Part of a small language model's weights.
Architecture: RMSNorm before each block, rotary positions, no biases in attention or MLP, untied embeddings, normalized queries and keys.
Training: a variant of SOAP for these matrices, 426M tokens.
Each number is 128 + 24 x the weight over its row's rms, rounded and kept within 0 to 255. Layers, rows and columns count from 0. Numbers have three digits each. The size before them is the row's rms in percent of the matrix's.

# layer 3 MLP up, 768x384, rms 0.159, rows 731-767, columns 0-127
105:153114144133118073126142134127125109126132135075101130145080115131137141105078113137146110139136143165099085129158111153113110169123104119139108125124133128133137101108149128110131076141118056085148149140125148150161109084105142124132129146119128153141169117157121135160122124184121164143153128107154120092133137107110119126113119165145152104128141138159112086138126124134142076155133
097:158131115105102125092120118126116152166124106126128161107140146125166127129164094064106133101177164154127128114129149131130137132121061144130125111142139144177127139109164114107133165100103112128096151119102138140146178140135148133099121157131142110077133150100102076118151073070147089136107156131154114127069153129138093160147164119194092127148165104172137128090152098142156161149152
107:140106109099160153132084124099097153154080156128109150121139119145110151109085070134159151106104126126102129132103132128120094096111119157122112122111111097109145104118107130131126138133156089102127127172149133150108114149132133152118153135157134148150134140081111081131134122130090139141116153117113138122152119130151126200124086126098138147149151157137086186119146152150109138123159
092:152088145142093145126181135109152099140125135124147113138105159141120125110182136169139130129114126125188138083118127158138173132162074099147152158130148176153126101118124093141126099132152093114119147124122104120135157119093092131139142188107145137134117135086113181151109128164101132120128142148091147139152115118107105117139132117153136131151110149154109149104114163147145138098120
098:160084184128122111185085099112140115149145134128141109146158149147122111073152138091093098132129156130083100137108125127121127113166114061121166150124127136157151132162154126107117116079158138133128121187131151091170124115099121062130127088122086158116158115127122131136156159177109107126196148106102141109139130135146139120114121073102098128087118119103102115171163138129156098121120
091:120138129147192102121132091138134171105130131094100163154140117131120101178152092139142149091124142110187131156155124167096139120083093131132119137101142105156154127118159122185123155122146149143138129139146095123189131150183140163104128144118162123127139130121140133125086107131143198082125137136128122131130151106107135111087143107124179164145106139108122094140157132099127171132166
101:059192114106080133111151138140150132139116141094085175115146124145181145150179144103155156122157140140156131159100157136123121132117125111163149097201093084104159145109091151154191111121137140112132169147135129146130112144158123144129131150090108127122137109160057118139132151140094153088096133116124095148180139145158105139141121174125092128101166126160113131128128148122119108113092
105:136171120121121133121126120121165143126113114146130125133106087148126132167122094084151118105106089093108158152144100138127178127148101119110122107141083118156093130133147114145140140138098121132123136102092138110122121182112167080164133131129110125179173152153168148134153054158129131115093153152123112129097162096175141068082085115142137121152097121127146137128163130139106126116109
097:137117125129158130155147164085133127121176118112138117142098131162150129162131135116080132116150088126101144142107149149082093081166107069109092119117148103131129139147131108100148143088101152081142130105129130124151120112105067143133166130116144112148128145131171071091128130099096129159128157122124132139166164152134144159120149129152152142130146154092079140120140115103076160123110
096:189127128135119103114128170145116126101115118121081122125132134081145114130112105115119094120122147110107109090128154155136132113091149141121139142127117131124110129115085114097115162130152121135153130127113196129105104150167147137160116141187135133098110118144153161145153142213132138130078149128149094165104111139169134110147126131107103117135129172137092120149103150140117167109103
091:113150135121111126129125146120129114131152124143099124128143123124127123126095128117115104135134116117113117121137100162136139166095141159151106096079062112085094129089117119122091110104140107101138112128140118159151116110113151134139129170116156135128158097130088083140130139150142144102098155115164145141102147131110131144109125148114153129145157103109125163100161132117168139140143
109:186143167171146153130113117156148096134061131114122088077138135151113088110111165151105089086165110093160137109117116156105155131143128130106137159105123137164114147135148136155127127088144145142135131110109119146118132136078143158136118154094129160090160155125108122095195115161094099121146151130119098137139135115134140149137130130137103184094074133140145117155124117119140105126130
106:103139144162157130177127137129162115127109146090099108084156166143147128106132146132138158198091129158136114094123149122106108142087102116123102127114107094111160120117126153144131080112162144090145103116142115125084082143122123118127100152115151136120074133126154154152119130180140170126116130127108148159127147119093098164095134152086103109110158156100107111139140137099131156160104
104:144144145142125129154155124151119143167118138126134143154098125143115140148157092075137110111093127120111128145145156147140114135109147128139109167148109150159143128141110106149109134141136137171129097135145134136129195105163120099085160146154110117162158141111120146124076100122129151149121102108135118126134090122126126072105076128134155133121162151160139139171141157132144104180139
105:140101133156133101086139146162137118123144146157143089136161128202149081111157114134097143087153123125130142138139126101157130137087125138131105124144120180146124130100137115150117115140095128138084164143119113097073132115123153146110146136123092174143124136104144093122129137146128124195137112161178127150118141123124152135144115103180118154109139096087108111156129145136118105166116
096:138081132153116134134129136118095091089124123159109117125194133130165161118156164130113126083121102144116148123157126127106141114111145121141127123130126150102144139109096133103145093151167154106168100152119092139138106118097110139149136089102137128135118127155152118077088159101091129098118084129140077095157143148141120148106110111142156105113182130145168187130107100124120130165115
091:121128114096131136153134107111107115150129161134105108178162154074091131091162126130136117151132155096115142135091145133118110149119159150130118118118160151152131148120102126130101177121127169103131144127137144122137135144097108121163112133113127118091131105113133083097126068141140174173174123110142130106109120121146137102114151130150168093128100162151135139118125127127079083113150
101:118114143122163122122154159151119142112154109108131116125138115147150155112138144131124109142096158159097091103114073143129109072119121105098178118134101141120152069132081153136133101131132156170109161096125110118121131133139123138170156117107124120169126166113143130125131163101124143076138128151139126128136081148115105139181153114107125123123127105125147174139104162189117080124118
106:170101134172142153115157134094124162095151113114100152147125135124129146089129156138115160143121119158100086066107126141106113141128163188114137131148116140149113104153145098103149136135177071114110157117168082124134158127152089124107098162120143134137089155129131154149131117114127159127138130104172103118132113093103117147137122117122099107161113100142101107126126148107121139130103
125:123116141098122155139161136125120088165122103147110150128099109149155114109094100120152166123120099117127115145108118136128121132098095196130091120127139121159102140159119132125149139161164120158072128117141115196147095139131109158119120116071117134109185156093156110127125116143143106165120131114140131111109137131133131151133158146126140164115178123100117046156082110095097098172109
096:164106131070122138137092123189103132085124106159135148112134156135094110133104143118094109155118079103108136128155105148103121172140138094131134109122128117102178090164135146114075156162085145142143150111095143109088104129118155141122103157127116147115144142186135155136163158132141133114142105099121159107154111135118115100091171153185142131092095121129115080116153146154143171147137
116:130141184126122116130149152108088152137168099133118119133128131128141110155125104099187130144114151161103124145067157137134143160102130144135125176122120135172153113105132121151149104149137142138156108160192141118124149190093112082134180107115124127149099122099094084149158141101131131142164130135146105134126115138130112111132155104150129099132181166185060127129125159192168144132150
091:114102136119144106099078111147122137133151140092115163096087155091099132082131135126151130111110101104104155134132121145143136164122118144160138144122131137128091130101080102122128126141104159090132128117114135120102145125133184114120134124140171104142146143113165125116099164099135136139135060124131124104135162136111142165115145091099096117117160124159151176104130137107100107122108
094:109175166136148107128145125130179132127137120132118155151119149133148126083085167082064130099174142112109154137127110126090086103139143124137125129101158167119117163132146110173106145172128113163125139117114137117123161140118117134130165125094168105080148121135134126097160118100120111095127161148111142169170102148089094158174113104089111125110140128117138158129139130098107103118137
112:113113120140126111126143108124143103184139117141121129085143163148125109157100128129082117137144097113123163118125109126124109104100133129165181121147171130160107120098126126128093107165092137129132150120109141120118139156111108133099154112088099140158127109122163124144133127139142099139140191085154142120115112112147112079121123073134132162125158110095136126132175147145156122132124
096:069144090112119110145110153107128102141132104123133137126132126128132096073132137105136174106102120139173117122121134127108159119091123118141119121134120126106109170131117099157133112070132128137129102126105135100102154072160140139124145143123145151106117146115073111104133128123128107130144112059127141128150172131081132093123135169089179142144080094127151109201116085124156137127169
109:159118087128123131126106154114135125121130125119096151136124173151126122124138142126151150172151171163133081110129081101112116122132100102138120100104129144127167119143125159104179158144092117152128092095080134146141138134140119107132148129147120121183161125130120124109138144150146127135112136125158123119136116119173109124127125078166140126075112110134146140127137168128134138135174
101:157111148135135176130128110141146070125116146166136147131113110134114106129120145135055174133101141134107104119145124092140137091183127099113096131119130128139155137128113129119140121148091113115084143134112090140188101109157070157169090159093124098130130170139150116163095129147153167165134101148119144106115159141105090106132110109124127116133104138103158153138123148137102127162103
105:162133089108114097127158114112135113130143095135180123163129164116108145162118144113113121099080134159104177145103183119151101165128118120109118111113149110093166124179165132124105107090111130125146130120154132137150155124143118150158120127151133116156093118105124155146117129080127152137101134149161136113180133077131137117122165075185108109153107174151156165130121110154131120121130
092:112142139103144126137133149077085102149156118125119136111110077127143078100123082106158136131131104125084095136105164128117169124143102132145175115144100150119152146105137126098178122090142106145172165102088154175171132073128142120096068120136170112127130153129119106148128101128132125119127163122121146144134100133140154156134130122133146135154118135102114117132117121157095131168119
102:136157139131164137137159095137153163166109151115115161114172138109120136142107078162111126158106137105156116177151090114142108110153104145118144124117143118094111129078166122128151082148196123121164122188122154139070147141114137140175130109140127178151108157128116132083109132121129112114118160143152153128107126104149124154106145136146142113159098103168107112102107144202142134168097
101:138149107054113090156135116144162121133140127164136138149116141126071144124130133095117109148147107141129133144116119132096156123123149121097152098139126119179129097128105129141135108128143120134137135171117087095151133136100134071129174140156194148112077115080150119122135129118146137122126134146116145154124120127107119131103145157143131126129130123129135119100084144123103137111152
096:111112095125089113165099155130152123123069158107104094123110148140114175138140158156122135176096109128124109120114183175146096131131144131076125155103120143124104148110127120137128126096125139118148125170152117164126114104158108091161103170131132149164147121115079111146100072137087112120155106115116104162146129104127096116067111139163113143096111163155167153139158142119124100128096
094:179115128130138091112141162135129128110135151130141147124164127163142133109086142089127093125109125139121154087151141103164086075126108116088095105113131115115159164151138132132164149122160166151163131099143106126115128122123121082172163085144098101119123152067096140122140142149125140082129102127091110126146142163133163157130109098117137151175139102141146133112162139089110070127093
095:102085124110159138039132100105145117127163161136105137136128098155146135138156105088133145146148118165098129164105135159147124125111116182131135137110126178154144126117133120116131110126188118151145119165132142135185141133107137143122119130135155133142160109100159164143118107124109077132140150143109130123109165175089110119114132126112149137103099146128107110079107119079117119099171
096:131109110148103155102125106098156094126129123153106104112119087114140118144083115097168155126153143127139120105143127136153134111137169112130112123122174114135119121091102129099156133138141121117170088117089081160147108150063165136148154082137151129084159147117123153111135105134142133148139103140107106100106112137174116108143127135125099108156106133103157108146177124116126090136129
100:080131105176142125109106136127141082105163107122137136110089158139123136148137132118098121126136145143171142114135166178146148104152152134097179154124123165107118115129130145170108078145128162107127182129118127131081120106169127127096129152174128175121133087117180154137138120109132078130160115092160101103112190130147152084122130144171182137122113106140144086149104125122168125134153